config.yaml
n_kv_head: 3
d_mlp: 768
activation: "quick_gelu"
rope_fraction: 1.0
qk_norm: false
attn_scale: 0.177
init_std_down: 0.0
beta1: 0.95
beta2: 0.98
lr_head: 0.0128
grad_clip: 1.0
train_tokens: 111400000
steps: 3400
Each number is 128 + 32 x the weight over its row's rms, rounded and kept within 0 to 255. Layers, rows and columns count from 0. Numbers have three digits each. The size before them is the row's rms in percent of the matrix's.

# layer 5 attention value, 96x96, rms 0.213, rows 34-74, columns 0-95
103:134150173147111109088110109139088092149072132115110078068147129136183100066127157105148114097134136096111144136153139112147146148113159070127117121124150130122056115153105118105175174115080195104116114113143087094105106189068078150118090095150146110145177170166106090172192101201116133163
094:174120163124118099096168075147151172123129113186150117091146146142128137148155115126106139123212196114060107078107151056161126106203146133145100088132118071092101129107133117094142166114091115133103147133106159119148112177164164163181192170171097123152166111148114112103132137115174171085
084:179193152183161132096137147135127121108085152118133098124140162097127161116124129103184153123096099073159115096120122103142175172126180171153093107137167126154121111134153154089106198091140178085141108132092167133130153074099188080101169098101139136194139113148139143136075130062083193159
107:154126136077108116212198135076150149077098126149083081149142129149183114139167106106190136121106155145112139104110145131102140132188177106088142071079098101135063133083151094045151082131112136129131104131089129135160151106107134121164123145115111196191099117086146099162138136147110107155
093:201123142159142131056157141155202136139161115155188117141146145170134055139128103112149176139219107099137086109124103113146156140083100128166160094122150141158160139132207137077113137122117152111126134185071138118118138032146113150119128115141126139149141133130180085093120168106095138109
096:176161121134145161088108166132122081140111129106146081132137148171201177077131098099086183158156129166173126114142152087127124108070093103139107103109105103180105087135182207105085135137170158191160106086092157148099145140126142174131122186143146116112110141165108163148120189089083122102
093:125086108092140134146177190159144138020123229124175143130131162098098147186137096099139125157119158127146098169186117147119121082064141143103091120138111113186116150141193093090142136093119141125111126102127148191094147173167144121138091136117160167119126101144132109111180150076116137139
096:119112147069117151153157116124147097145139088106126211081139148140204125148154091127172168164201080173124139126118134134081166111152122135109115121192101113144165160112125132126159120110136127139120078066152053179160111120142144129132059092129115119138164146133052175090101151124167155080
093:161174134126109146173120116181158105099163104207136166187094123183125139134093157125205130170176156149095098139068104163112097124144094128075075070138160096109137178113119142128127060138122190181181092129108146165137144168119160124107157106154079147153111139124124153143152114153112175128
103:155161112125090116104102056137122093182160147124069081091151133134094110153050102135167142129088198178151102110114095119130115178130152149080086142119139116133116214073104126135169146182122135184110135140098105106133067109135132131105096171169153120138112121140155153085157104077173088163
094:115100149184119086164091173101107111143074080131141118128059078172155110100167106114104155095138072068105146129170151126190159079145090142154182140131134123111104137117124121076130079100152095199055093138131150165136170157155131158141110126058157188140135093106108107113165142153112118133
092:114141119140144138135174160137131166107113149061161147074188202126133158158082107142058124126092131128092106108104122096098113162159096159131118178116119105047211166066125098175110180120149113087196107110124148171135095156129097128095149120190124112146113150110116171119126154102171120116
088:129096144113047081133161121070128089116102141063130165087110147139145126106176152128179145129136046148092209072123144090105128141158109074129123119174160121133139101154083080115136092097129168167109119111066155197167165099152109155101119123119123056114134110132089148153161138131120123154
079:157116151161134052089144141142134163132103135097075136117115136135146150173117074075145143122114137173137139161157135033111107158091094126101112082116114065135085119120085157131082129127122112100189175107055169103056123133112144125107068145107171172155094115088113114100128066152094103137
105:111089076147143133159170147117083107137141158116100150122168119123078175077111095115072144060108194161152158127050152116109153137095134105098111190040104137161186075127076075150100134104099095098115170153120088106121147160108129144130096141102124133084123125186151116120129134142180154110
093:175114099087125194114147123144155185109121163170134126086116148104087153076094119106133088146171136126131121081085103118024090097149162138130073216120139102136189153099149109150143095190113145096153123154163091131152137096099178139089157120107130180120122068128103105127092164134109130143
100:091098116059134117134132111130161121164140108152166134163143149081126146147123072083118124135133136127151089167109209127167109121107110124145059117153128081094140107115133118161164102142137074133148118145142121034148095153150163130175185109139121161209153119111143204096137218102141120160
101:117124139166091105199178128104125143070139179015087075082157127097111169122186196132121140112134173156111127150123114123082084133176102145106115114163104117072100179159125092141129138161076142107098163161089153090144137164156087109113113118106140149141122154081153141115103102173150126149
090:157170158124113083114134116186130104112102036129143089061195096138153075083121125109176176132135112103192150154135125102211147188125180082111093142113129112100147134177146100155161189121089116160159147099146071167122148125101180138103150121161154103136120100092144102136133147138140115125
090:134080114104139146126161156065092154084103163119132071113166161171113165177073146066173108104098112150182098133133096128128084131131129193086133116094170124129171186154144131068093197146170140124131156140196132164142133139148083083110141134096169086133123111154167146118107156160094099163
109:131178140098099158130170095093142074152099172082031087104130100111079094140076176141147161116175132180100095071123111128094105161122102159091109163085118171105113155083125133104126145172090177099133112122110133122164124104118134096098148128130177130132145078156167128182112070187101100151
096:154175107125096127132219109061113108096082168133070129144105149050137120164114084168139109162107141152073137114073096152147145124109119087132067106091085143092143127158127066185111160126126132129077100152115128061162055114134101165153118162127135150123161078157162112135135160140132144112
098:119106165092120159134143062121132159116140116122085102151114125105102143090114137103133200161073172138175142074116129161110067178100117136131090082073130117097127110138106119153150106104140079159138120080184085097123116134121138112121136156116138154091115096067181255143143111127134103108
107:106129097152072129133138142107113114090148119170104121104135200140118174139096079148169151165106113173188106131155142075108136124105098114144112126168142129167162159063118125131157129153136235151138091058194120110113147118097140104139111190145151186155128159136121132114169118058129090069
101:207163138171158070078177125118155165175121113111162061125151085154119141108147113100184118172114119073188174139043159153102142158138163138119149129092208096133134102184133167123101129130081119146089126159068125133125138164110070147121125152145179143122141149123160126120144127109090133153
103:107134143152140132152124134104208085119100103156243132165103119184113117191169145088150113145136106074139144141142112119175094121120113133158110069151118124123134149135192145099127100076112093089122091127129151148125148103128178097075110089122139051137139181167121115168156199146089138146
099:093100124066198148119073133093080170164120115126054185126146085112107142119151144138105136077130114084146233135056122160172094129130084138159099130098109147131150123124067123135138121122154122138106163142151130126125102180167117070159118092097081125136101100067103152134108155126165154170
099:127069116143155145191111135168083128131165075141107069187134179102096167052115112172222148113160117115118122141139122108115094134165131109146114080103106132122132138107115134131153078150111122087144124103156096156150094189183093090118107067090084085156124102129093119102142098126199121156
106:167141099137090157136146099137092138127167110151177086100167114122104176157105126083124086088135150098100126108150133108138119111098157127114128043098091159121178111149071151071075062135114070158174103142181141111148137120141157092121117106184154145144081182139133119189121173098072075086
080:118116155102140098099133108130156144126175155127197119144130158121186110136160077142150150082214111101131125109095169097129138159105105092093116102088101129157135207116120108122147144091103146108168128131189128150128108173079110140094148160085047055150159114103144152145151073103187071151
070:115167098083132135082097122096138165216156114141097110145116134154189156155127128146110120134145174225148157163143115125147090126178127145161147128135148142139164152085091144165122169135099147101101126086088083168119159105136127112022148087135146106132163042139100094095146134116111102168
071:112183104072184049151191116080166124117156106159151133121145152209168130172123215141111102158121125177152110104100100106118088083124150114144129096124139080083147094146161170083128113102103161093174105126111116091108124113099180139157097068165106134144130097131148131148089112106138131075
080:053110157145141120134165173119125158098178178152124120206125158140110109103111158121124195183103119124142150170137079129190133092082153192091138157139115126187166155091145089140134161154151146115086117133183118105097079118117143159095152168112180119120101140112089132099141174119150099046
082:091106061196135136085078128136074134119101164139085092148173149159047166098065131123094090145114066115177165091147137100131137121141126077095166105136097065121112115138155110171138149194160084101166154098129090118116179134178159115102113118106143118150115117158098139101136151082094130096
083:078133146131135088131131113116098129159083065159108150081127094127126048087112125154148127120131141109168116164167109097142127142174158095156151153175112200164110155131088054136066134114194081167098110138140097165133159113118140183158156109172063102095117173133164143162124142146185154166
076:183158179182092093137114206128116117130158184139130132118134121147096157100097084150097135109115123102112108144102089136181094111169137142056125102084122120132172132069120105191101143152075098171134119109130119155189156130106171094111138116121168080063171153091082146116147192187129138141
073:091111131142100091082135214149106102098123167150165152166110069106097081167154083101080086163167135155131143174108078122110192127116145125129124085153172117114086103117133110124106105203171117119154180146132132133095156148146126106103119162100159157107112164068105107132033131125157171153
093:117165163136136194087131089129136117034165128107107150149155155127122112086159143097130115114147120124131121145119145089177120139104150172075127118099100117122118148124141104133115104153167172072076161128169093114105074022078170135105145133061148129111161122164162145073129167159197157105
081:082154159080091172115183114140181124131131146134140139109064137128146094129196159086109138161071133135173119103155093152137165133133089129173181124165101161102141075223149096150072068126101096122157160126175133137175118084111111150110090137178116162063124153099126101140116148097111159116
065:103085096154187181160090112180049127197142071154161146112155107086104117087071089138140065122104133192142103088173126089141128116125172159154150111094121168144151119120156108136133159136058178129088108130103161132102120123089152137114118180112155070144107139138146096181095111125138143172
074:209152163093096129191106139143158130119091099170142141061093122118086123055079214132115147168126115203155103106111170149098097143091133126128163104145091120148112088119146112077144121055108090138091133119056132082128127136152140141101127106136114167127098174132125085147138114129117173086
# layer 5 attention output (transposed), 96x96, rms 0.296, rows 34-73, columns 0-95
099:125096112084133115151165140129130089078064106115089132162155082129093099135165098043138138124129072142137131059101134084147113178149143093094125188125127160108088103210104127089147095146098120136104132167202122119092129180131170082155122139100170178154161131124137152132124078116084099166
097:168100077114071161155142098163123160184119131135134102167124104095138198143162178160211137180108149172129124104102080121120143128115129153139136152120113144094119104158125191137131126095138150187164136176053155104133185102113171078079141131119148101108182072064116126126134098170115136104
090:165121099051138155133170144124118144123116163108151093122124172129058112179138182163119053073054129155108096122096152155180137161165119143204130115121175144117109113163077182171158081111109164139132160151125113176151149123143094117117136060147120151171103107120080153121126130175168135126
107:136145069098020132130127119130113106180126118101154145062144111108107144147163126096147126103097105066095153120113074089111129162096093138137104081163144144126115122133138189089110088122114135139215188091103097101112194134104132132156147130177156156115061129090136093144138171108108145182
093:107095128084219152138130143201158105144181087171155080114119167112143103133099156104146110174128111114123126085122134124150172091138105100193064085153195107180139131093167192170171106113156099107146156143122102147108181109085128153087108116156125102147124125096121088160104066115153118104
095:125092101128157117105153130132156074121229172057134181169148203184186139184121167098156123138183122166121117093135146205110085099132151147183144152153100174171138123137105148109149115110105145116126109100132056101107154118136124144099113115113094139171158148076160120123142151106112091137
092:112132102080079143086078119134113104122113132124135091108145154100203108196200124114174110106069144159176134082184147093132095107074107158067110087091105152109192160134129142085110085087116165120114139122140123145174167150094125141125159138113121112183131151171090133194151079093140138111
101:142179163127111134131061132137100140144102119116154102164159055145122124149119183018123150105165060098091179133142133144104099133127090151130121165061074132102163161142155095176169154088133143126097119133122088102158135133126081123098082124123122080211133141151098115101131171172104140117
094:131124120119102073124090121162147103151143132107115168158156101160171188111166140132087143079133158176079138098105130118080157167161155166129144064053091119068143147074197192163096125136144158100165125174172149145150153085109138111161098132165188128127186120136119109117127192127120134157
099:178133126138115120154119165147142009079161073112136093129151061121155107109180192109120113157120164089137130145063128140107130126112160169091160126108150086103108098095110186093117165105097124134136105127059206143099069127146129153117118117094095080151153108106103104088143112161149121139
091:130160175099099136076154145157128183120117175109102148143112139115110123125132060073121148151162093107138134154150063129103102049084089137158128069132154164116096137101148076121089146182125128138143145147141099109117070108059107078105165129160045156103145163130121146115148074153129187085
097:219138133115054130145109137130112143188139083127124124198077167174160161104132126201137175151129150141176097158137145144158092125154130107068131146156130120116168155153119125125161155145165152138101123095147136145116148150167087128099058118127168096177094069164043136126132126157105151092
100:077154127117100099127153158123138088161098105130099167176157066107115166076199154125065141118168118096118116152098068109117116071143114185139139124150137255152128134172136073126127093105144093110124100172134081139117161138132139132126095104164064123182104124110148113118109154155119149117
088:154136098069146150140129145099164113179139141070126082097167179200102106087142152102142186150146193159152128118127135173171151180088146149100115111176163230109128067089099108147122121127099122138126083094113127113114170152079076163153116158137162160140114128080131081126129102157135150121
105:157180127163089085171113113132107119114123147128116122132097118148080104159059116109121084137136102163138092121112165111142102090136151122052164117147140129173166082124089094120118138239095087116132098122058102149137167113157161121118191113056134115137099094166202123121129169167096104145
098:187096081152111104143042147153142181093155119143119134100137135122088171124087148149083116112133137088071121081117157071181085086109147132147087078095125107101171146146135114153133164082088139110177135052122126150110156111196136099156172126130174154153157118118130146161062148134143109074
092:124101110145149127170046146163188146141136088027116167112083140087102135115166104111152166179057143135104141097158136150122131165120090126127158121085121160101150167121094244145137158125181180102093141136100118096141139139123106154125097152098098156103143129139147159121159130123083172142
103:085145070053091076159179121108102148165074073186107120099115138178172146157183153126104138137133161122101132200149111161110116127142136154094126106123134136103196077190100132102115153113138103099097152118113152096135111114162144163126145134149194117110103121086164152148144118137099225104
093:160121129122136100119207118113195079122135085045143107156118146064149081143124090096131112153157117048114154105132113148161107130144123139136148142100129159140110132155115153179128134092079151089159133175136115182138102152138132050109113125117192122133139108139212128149072144204138160144
096:144138163090071098134101113091127158103172111141174082079150169152194128138146115141110158067092140115115149096117160174090119119159124084091135163150181163145132155134106185054167165056106098136125148129136155161130138189168083129123152075127171086156118167123114199153129114112149112094
110:110116058084140126132134143136125059111150155128060169051116118101113168082124166101102051082169150127116140171069159148128148150146122100067165118160129036133136125182153081094097150112105087145088116173128146153078144126161133123161146086155146103150126126089131120122129073147114141129
102:121138055130122107202106124104139136154042125097066160146139138000124128151167141148141112107089167128126158099165149131091117142163107128155122170156121022116126121136147109117114090130138090123125091092117099131095164095154145155111138126090120096159116173111172101107142085130134153131
107:074083125198067114143112155128171097084151113105134170111117168159116097127147148106119113120146163110102165235093147103135112136117113150129188127099176129140104144088143127147105096109110136111146138089130110147126167216192200167131141186056158108130123132113125159088135120150145155163
104:156131084141090145091116170119187093095202108146166123178144151109088097157129210135110137077106130118172167096185131131093149140062150179129126128100081216147156118132098171129124172176152129110132128135142150089136092125154127153126119141126148109221106149153136073082121120131107110110
100:124146136047138147177177093066128148100168053081176106160136167159160112073126136115135116140112074157120126105094165109117074101137147123181124092149149139092059113162162121125120114132118147086147083097062113115106171128129098134102111077134157134138177116087112211123118099128100175137
107:096118150066159116118097150057078087119117098106142122141158150106166138176138095094090129133085095161099143142181114148113179128170141086166120140146134123100164156144137104143132098126175133136131117230167033196127139158093116127132127155153065121084156106125127117102093158108155099067
103:154145172200127109088104119123148255149121127108115106157135108144126074088112129125073125081159144092095134143144165083165118127114093125050137103136144133151129099138129128143153118147168132090106155161064116146146072102140170141110172124158082176109116108097119152133118111103131139190
097:173108140157080118180108177118182175178088097204120154142093095150152107107099151124136118106150089131186167088082136144094165165116190121131164104097089161100113136144172142102124104101095205123074194155128117120150103138146128151184130147144135113096109132095190153103117156163076133128
112:102168129111095128162064128138073137159204126083182163113123123113116148109166160161110118145103159093108168174150200078117114083174172045203181132158120140139115098146117194109125118140098159187139140171148147092141127159156108084136119101120144169088143145142128094125130128167106099128
092:099107119130090137136148158191180093132104119127131000143129124158141187068134149119138129094141135066163189126129114113132127149128149123077118163116138165159088132111151179121183108174172151168127140137129042151134134147119118142137136128123160075107139050099145131133129112155088080151
095:103091128174094095176153106113130110113079167119108148168127079077048152130149175099118156113084119074105167107151155130112191133117115090136155138139172109104141105094156109135099082174144105152128148194129154104121133197113197124192098178129082122109068148148118142150100135114132119060
088:137138122229084188105070136183130142141052175089130103133074068060069118087122127106119175116167135045100118160136131101141122147124070120104119181169164150145108124136122108159152128154148103179128152107101142087148117117092142154108168170130135129148092125122077112133137136145112147114
100:155130118091103137141092090149171174142104130096137137117132118130131154111147141116122100112116129131121092041081160079126085113164127068170103092163181105067101099155121169134138116126129109132112167208128168115148149107113120013136142110143133181189166152093124162135076104170108098168
090:134132095082136120147195135115122142139130100095146196077062118113200075095166129114166186133151155103131137138111109144092120126164193159164156093073142122129130139104092182110117079055130144098143054190119172118141073144065127148134139131138126069088132131101130134163143128142154127141
092:161126081094098146137140141117086008131160150093151130112116172124145183203165113123115132177100145126128138116113147168091112102125149147147158129133139080104153109148155158132145144086094168179191136088131165163126174179155087093149158143073155113134183137151097120110187152105078091114
091:086147109114156138107120130078095077137103067143159156131147195112099091123171123098132127111154170137141135120135166159097177169067123123185109131209166090080103116210133162087119104108188139103108101163162137172145163179127080160140124153146120145197130171140131126097117077106132128148
085:200132165127161135151104102107109171123152101186145108093109226164154153115062180100101151139131121062168142107132177161105101136179144106152117103176106054125117124120165145162149157081097117130073092126122147149141111181115168126115137077172162102126118094106090134145172095168101119127
098:148127142085100155100141145167146171161140126110175081179110167087138156126158107165157148099099111102097153150078157132089156104155072099141117137184155152179116116140157156085148096156105140153196123162110204145147099131135134115106134118195183171133147108044106145139105070169068119100
100:202137118142136069146074150116138129092114123122127109139166116167097133129110125129118088171170134155100080147089097120121063077133140129050147118088141123139148127087125209120126171133108138121144162059147176146116089109144166163124198138091174123212165099101126187099086110117132100130
080:154185156110089129154168101045199052150110123120105103150134069115154147139180117118116137179113097064123129164142145160126118139104170123127138119145157141130162167192136096136130077155163132158147141147117114123149161161199095071190120114121085137138133120186083162107146141087123171086
# layer 5 attention query, 96x96, rms 0.135, rows 64-95, columns 0-95
076:151123127099134095125096182118109184085112111079168136113108142204118153017115140079099139114139202156111134143179164137145118109147149098128173153117070085118120145116151123051130132140161116158131082147143209131153135107103131099171193131100137172087120130148166106125144082134109142128
080:199205101113163147146132125099137139162063172135119180152115129115126164148133108072157116123180161158117126145121143145071154163055122161118089120137085112150156161140202060092086115187136145123111108105163096120145082120117114115181089201126143124132196087130088122136124144138106125111
087:095134088109116104124085176125078110119117124083098155117122107165090198153172070187086122128111092131112142158173144124094118211181132147163089097137124082090139129179158122152122086110110101117179154137101061116106138116135139079125107141123153081137093068115131129107081215145125140164
083:108130056052138127129110080126143133123151153163161182157126131097164114140150080098085135120186144124089086149106104175096108147075097149161101100135171119112139134111104119188084168123113131106149128098128194156124144099073118154081102068048086085131122097072119113147146153072146102147
100:096123073120182135170131141114073084178105097184094110152076133130157085082154146058115147124185112089138089117130135126139104206114156169167143141097109118125168147120112136131136158071106101087081165113080150140127136178104134124157024113117067092107146117152130136144097103115138097141
082:119136170171137144128155081180088127092124129150157120096107117117167119058107146121156126164120130145136166103182152161141139096115149131138182175121105159078140160038137128098109163151098125099077100085057211111128125102087121128128137132132137141100148175175099154078201071120081127126
099:125130102102169079163120177127092075099101135083128125101100114121195152158162085107066149108090107126129182109164132090110135152152139147137076135097114124090173132185144124166100073151148144138149131138154072221123153192128135079186091114089141111120135115180158130135169135094103127187
081:133119109031132127180190110075163147091127167128126136135132186144163179130118152121128147139106124151165140149145174149096120135160143117151179132112188101097180145147151117077176106155053088090108049121122141139112095127057147074107102093141122125184132160103130121134178148129092156151
089:129151099171191163092109143127154152128113128114132096128125176180105075094096090179156174192145163099055087119098102152157157154113077127144136089058133132170068154087138124126120194144124173126124084111109143214099143122131161159138140149142140107103131120150110127121171182088129132077
098:125114122103085143112185160121212143131161201065110146166165119160078152161117093116140122063149109116076117144071077142141104100111082177073125133148130142156084075171137107112144065176148064137183102117152130094126129128140113151152151113106116131098169141087147150133099087171123097123
087:121149199148131161108060082125185177100135157181138093165108122124150063089132037154153135178117141183068128148150162096092160139070083087135133124120100069171099126080098121126075109114185137161091152134125131111100116105156136154137173165166137155101165120125155119115111110134120122136
099:139165098126090105132155167114125091155049105119118161167083124138143119141135101084117179177136158058113148136169121115113131162109109142104149103094104190084137143208154109114048109183158139188120152126126092148141141132166205102203162141135107118126147152166132074115154134143092155152
110:139135182142073175095085132136179217153164195090113120199113121127130086127119048143157172116099174101127117123067145081120130096109128073075172125105113101151081067086119147112111076138132146120112166143087185112132107099152135102112171108136113164152146129125086132139125098141149124111
100:168165159060136085103109119099123064036176124115186106149173147170139071160134187123108133154099123185165126158169103156105102102102145097087072125149144111137157094151163086132134174100129121158135076183191075130082136118143141145151135122138155142148106134148165091094138157159143126114
114:165116114130126107138191124139080129132084131163141097177131060114129091135179140100174122115174143063126152127100068129139143156143238130156136141116165113144160095125134107200131158128109159124090164226134140127123113107075163100152103132122084112126195088131146093116126162156137132171
098:160162146117176088107105133133105140141088083143123125157135119064110082091110110134099132107127173088099108122205056114188179080143122145137102083161092136145148130151150115115120106132074185112119167184162120141149112127144128084197207147164150164121128088141146069144139143145195145155
096:132138151115145141097138153100105098118194135086121142105127171160136075152138139073131101133090058165142115169165186124092113075141075096088104109130117157140137138132091129092129187109113108117125124073184071161129130157106139206097107128146187101175121149136130206126194109186111110149
119:106116122096100099168192114123133053136144066149132177071120105083139107154165140080147139101125148146126183128162174118110163168115089148139154157161105167125111127154118089103156101070141072133125072097104090128100120198092125158126101100122170057172079161122105160108166107166090143152
101:120135170148114161125140117118146168156108115158080151190142103104102088097178132115128173097129128090117145093098095084169195140106130113201128133163151163136103100111114089071051082132128133104143172182119143082178083108117155123158107142165104196076118188087134140162123088176129110111
128:144178115142122155104134136084164201136170103097149143187090171169128081134138083132082074099091135132144107163113138134136147079149159124094116125111112108188141136113042145034119081095145120072103144185133152102109091102128125124097163112155149136150111176085136169141107089165184127128
108:146120155076122156114110122145108159123132139126139093155180123231147183122121131162169127111110150143133103115122126087164123120140139069068044144114068127121198092133096191142155172128143111131111145193191110116118121095124104172091154109131156114188171072129126150106089153139113098168
123:102077130113182135110182141128084127139147138126086125147121196147144107057165115158125114130063139117065137155157161161140113170199107106134135072098097102143129136107120137110050111054134172091068182151120176090166126122115074118129149144154189121111164114108116125143135107094173144152
115:174094156082116113164163145147090093144125059166170127139117137129167113164157170146119147147106053147111114109109137123113139099143167116196162139140174086127131109085138163079183178153076129184142200138164129187188108132133122082106131094139125129129170117095174130093093082175137103159
114:053101172138122137138081118104157090094141138113122150171125189159083132070139125120125131085153147176064135164137132166063188176035103075099140146116146114091072117116091151117117115161177108153131167119198093106129121147134141155126091158116137147152122143120147137073104117075146160109
135:168138132109166131144145104123104136155125084167136080136119157132095132124058087144132095173189109130113085100211131139079144105084151094230134126148162122107154159205146164169157161106128092116134104081126133112080152193115082173122155098137152175155149105148148139131116153110069124139
133:148098164100082170086137159147141172186080166120117126195111133063107159111168134128150163088074146092122157093167046075118155133155071139185100131157090119176148152166120124126141070134180156174161174160124095153145137161106135115159164138151116139104195134118112086149135127114112129124
123:125198119061105147161098070081096096121134132083158142055146140167167088165147145130186148187091145089114087130121137118150126125091150120128105064154126084051132086147162105108125126049072120139120071131121153100140166143081144174140128163161100133087129140131128127162146135112119164091
114:134137084133161145174106140124125118153103112161083145171120106161163119162173178146101149173138116120136138192162127047141120149117104161143034131119053119084152160085138140133135131111111158129131177133103051119131191154125131153115105165121096129139091164182131084116113115121050190153
129:143117089052109082098134155135107105114176146091108122111109151179111184113122133114122137124119163136118113134099124143109119182099154172098119154102167138096142137160129173149094105103124114122158125231158182158089177184149150019140079107108153169148127083141130072120104143080110103151
128:214170159140117090126100137091097117106157129133162060109139128117112110165067143166101080143125188117086128136090142137132070089134226164101144171088084132113142147072138130147127185128146144168155141129083121158142141127134118168129144126104167157087172066181133142167113147118121111071
123:208090161139163150067105117131158136105148175141154046134127126092143142158129141120148150129115120116131090149086187118143163117087120055071127130138127091134144098157120150146138118115156174164128129133112181086084097185155116077099167129125176129156187131159098188110084061151079146122
112:116123144149074127114141137142185145093142185159128068201128175115083160124104123155138162169129132119109129146120094127170160056123112154137158144163032079171147128138104148103132203169116125069145139127150125121155134113158080186139167124063162149150092089120138106175110106119149101083
# layer 5 attention key, 96x96, rms 0.147, rows 64-95, columns 0-95
068:149204127123134103102146147139197126111084151113157160107149149121101129173149139087149060108179101126147131053101110110175124119159176169119178078117189131126171145132170073098158151170094136163115114116146116149114090189129115158102163142066134059105154128114162094089156087145144097109
081:148108150142133161130093113146136122069162114108177176114118137101090117077119196097133142093115113143107114095153148161152124165070165147140121183109116150095120158070120090165197169151196114191114084142147155196077117074128109148158134118079121130160190124082178129112123091112154124168
078:114116137176111131089080099129122113148138143047147125112178090158104115171157078165168054130128067137105160154161066111145156084188120157200147085142218170143117116133154147156190118099105086109122116133065184101124139121114122115107121126101139144126153108079119159140120140147156155145
091:108206178125138181081115174098148145126122098112128172164144178139179108103191129113088150148071109162151109177186182101159152164127145093087107162119106146124159142108141126146146080150173136131194134182147069108113116145155140110117175138152174116131062119074126113098147097169150163135
088:084140168119108195078137139109163134063160180070122125164171153160156074171138098095154116119091148162129147194118138086154162115140080101033150091160121118174123150106136112081125111157145159145156176157178117099178148156109119115147134136135156152133157156138104110194170133171127091135
074:112186114102128121157116189164118124077134165121156126178123084123154143046096119138066132121148117025090098164101130154120114134150077132114135085158088090117173112122126115115122169167133123087129199155105130091093076050114155146195116135132134114149154109138141140135143202099115124131
077:102111175119136159068141102167151109089199109115130124158140184088083115116184115099136131086105108110095183191116123109138147083114081092109133184122079151130142146103136120110108108155129130147112134196169134084128138080098124146087136143094176164103150190050161141062124124157170088127
079:074190188070130158106117117127142140106116106131129129137153138124107101050124085138168166129095116144136125183230166124100146138120097136091100138165053164107196159121123099111087100100126151184107117157179058106113125108097142133134152151162148176077119129139106090155140085156137115115
084:152123110176197114121130131131116116184117091174117141143134120120100119134100148131136156135145099156141069091081112146204135172143127101186148176114052112146147091048127169092160184126150139131091109072137081124136119081144089130163103152142106161066155045090143147113095133095114134105
083:141157085171156129146145087137047100188127117110126161133156075138173126135144139165165103131098164149086122134149074134094087166144140123164106071155159102107140115149115118115100111067155109101140095091051173112147177119193113115157070136119062091085174158158136138076141135084121163126
086:142111138177181118124155119125167156131145069140167071150150117143075173106077168136106168114168166154172092129005152151179117195150128127127134143095079090132126141109114117191174115141138130135114098132131161103099141131111107138158070137092116142144134062139081104134092170082108123117
097:136136162117145177077155132092185180115179162043130185177156153137126084136128078149160176155142161114097098184074091078160137122175167125075082077159174133134133090149127145135139099144091143107152141189179135080136113143094134105102148117121114145099132111101111180120096139089114130106
108:149121129163157079157129158079079064145126095181111139055073120148152133192112086120137138169175131154136141106175123120100098155149154190188143094194124112106118120153137109163120181128077101127088112094180094130106118185085134106133152130163096120083092131134123154160134154096086151187
094:162123200106112155089095138146159150164088105108106129125132109097110073162129072122110127094119157196108123139215144114083152187146054124100158178114081133107131117124143135143079104145143107139126149156114068147146140214143111134126127132159144090089088109165152142135170173127163184185
095:068089115131101137138118096158119109117138136131166132160165179102116044190142177094166109144118099154146097133125157115209166202140124121118119108155152110097125126102134146058038095123129143075160117186115164133139116079128101082161173126154144126140155162072156146073114123127161134130
115:112138107127134087100098112158108089134143145155135170082082102105133127085129120133135103120152079080103024163122108124144143123174121154141125134077094115140119075155146108106098159150165100164179084195166122173140113069149141114125211111148145134160147127170182089136120180173170113187
110:182135109117074103083012128104101141127162093126134092117158210141177113151145097147105099154132088132164071177123141132110098088167158141113152080097080137116134133138167137116143151172126155143153150136123098128139179151211102121174177150140119133155122110168181111107150132123148078172
105:126083139155071159128181137116120184128093144094123132178100130117138099124125154066123172132109136095121102122109125071103103084079088149101155161069123142078134108158140119125167098116068125123160118170117171072160080137054108168106108135120172093140065105137073180157110147114054158125
112:116088146162130131105148113149162088183081142202108128138051109129071112135163158082156118172149163124113152119171140115190179126070120097154146152145166190125106107075135040163128149152175091151126122125112108099098104148128098118159149134138104120102159205143080117155146096129075121118
115:096133123123128070117184114131076103131103104108129144061085067167143058147167064122135082129131127146142101149163096108113172169125152117171155154138139143140149081154085106136066086097142095104111108119087128218118146176152124099137117141167110098091098140117171139118139119174194192145
126:166133157124156133157041144123106192140132154147140137111154123144166132092096120136124069121089158118125094138092144104117162124142162095085146118047065123137110142169141202166192151109146115101094122171099094185137152112146096111093095118110161122156162068175160184119064163119132088124
121:159108149130177159093112123130115167094173081125145144121161182153147066065089100165169158088103165180094088102131196134129129171174142099134087124134191134149143120088075141078121125065147183118105135147147199136137127137140136119112155122158175118132139119118095147125130106120165094220
118:150096163093134118101132129181090127172125103109178124130155076103168161141111084129136112110066113131123115100042126057136122131153138069191113153111137055153088101114150209174158123150106130148129169058123198157129099110166124081131120078136147141112139131146103114111130074161133095120
118:096122177157140125100059125137098088062136136114138165116133148177059112122139140084115100079132145118082091144154140142090155196067098068160098128166162129092111075104104141112153134234165121128126110091162142132124192132157152136144143154139111151139129160166108103057117095100142132142
129:101125126137109101127140128112086093135176138095112161183137197159129123117123123165126109160148163163125144120141101104110151119100175105176087064207168074137094117160096136100126153119161118071185117107178155094100113083106115175118184093080207144172126125103140147071141135118057122141
134:162119147124082156123088153144116188151075180135127118142105158099117172125140067147142132114131126083085122085178077143106163145128138130147163160139079142153175154181103163146161090169162123194144168127097156091130120179129120126135135156131120176083166083111160061216102122121067111099
116:098115130075158147151129084095212151139185161106116159099101178149180093104184172123183169101077147139131142149117140105142178114068168135135115157134124037115113096175174115157145103133108147124122117183177169135128150115080151092109147145151103146088126101081162133114131153143179106092
110:115139151139182086120122133132126157133146115146131091150156100152166188053085133133092147146128112157106143177134104090092107099116072181167114129122083149127121133137174131135171042154137142140112178183205109132165168093096130122088148130158145172157098146123152090057137084172072170129
130:178122070133040105116093134096138159112135133100084105150098148191149097178179113182070148138172177167152092119093153105150176120097126118111127127107171118072126117158094138098126108146189120095145133212101136162152091161212105095148092104110106140140126127150125158104094121102146128113
127:184190123117099082146089154073098109078156125202171136096139154152095112154138124139159114175153168155091131132108097168180103137112163119116171121127103092149125135100110101084173173057140155130174115137133132171071094080173133164125194090160155113146161108134143131122089107148134092064
129:195147110163145123171103112123159127160177140079147131126095175067154108120140153113147107152087101135152095150141189159093131120111139068140140112161158095153143160121134124127131094106143121185203089085097118164137165195191098097142154126178125070083181150184129182107111103161088135132
121:092144136144161132079154129128058097071100127157142080170186107117115149102106103141115090154128169138108093095135153192150147072089096189126139151102077113063165191167094150118153119098131133128128087130150179140142174160109133131140124118089127132150187130184117108122127125103101036077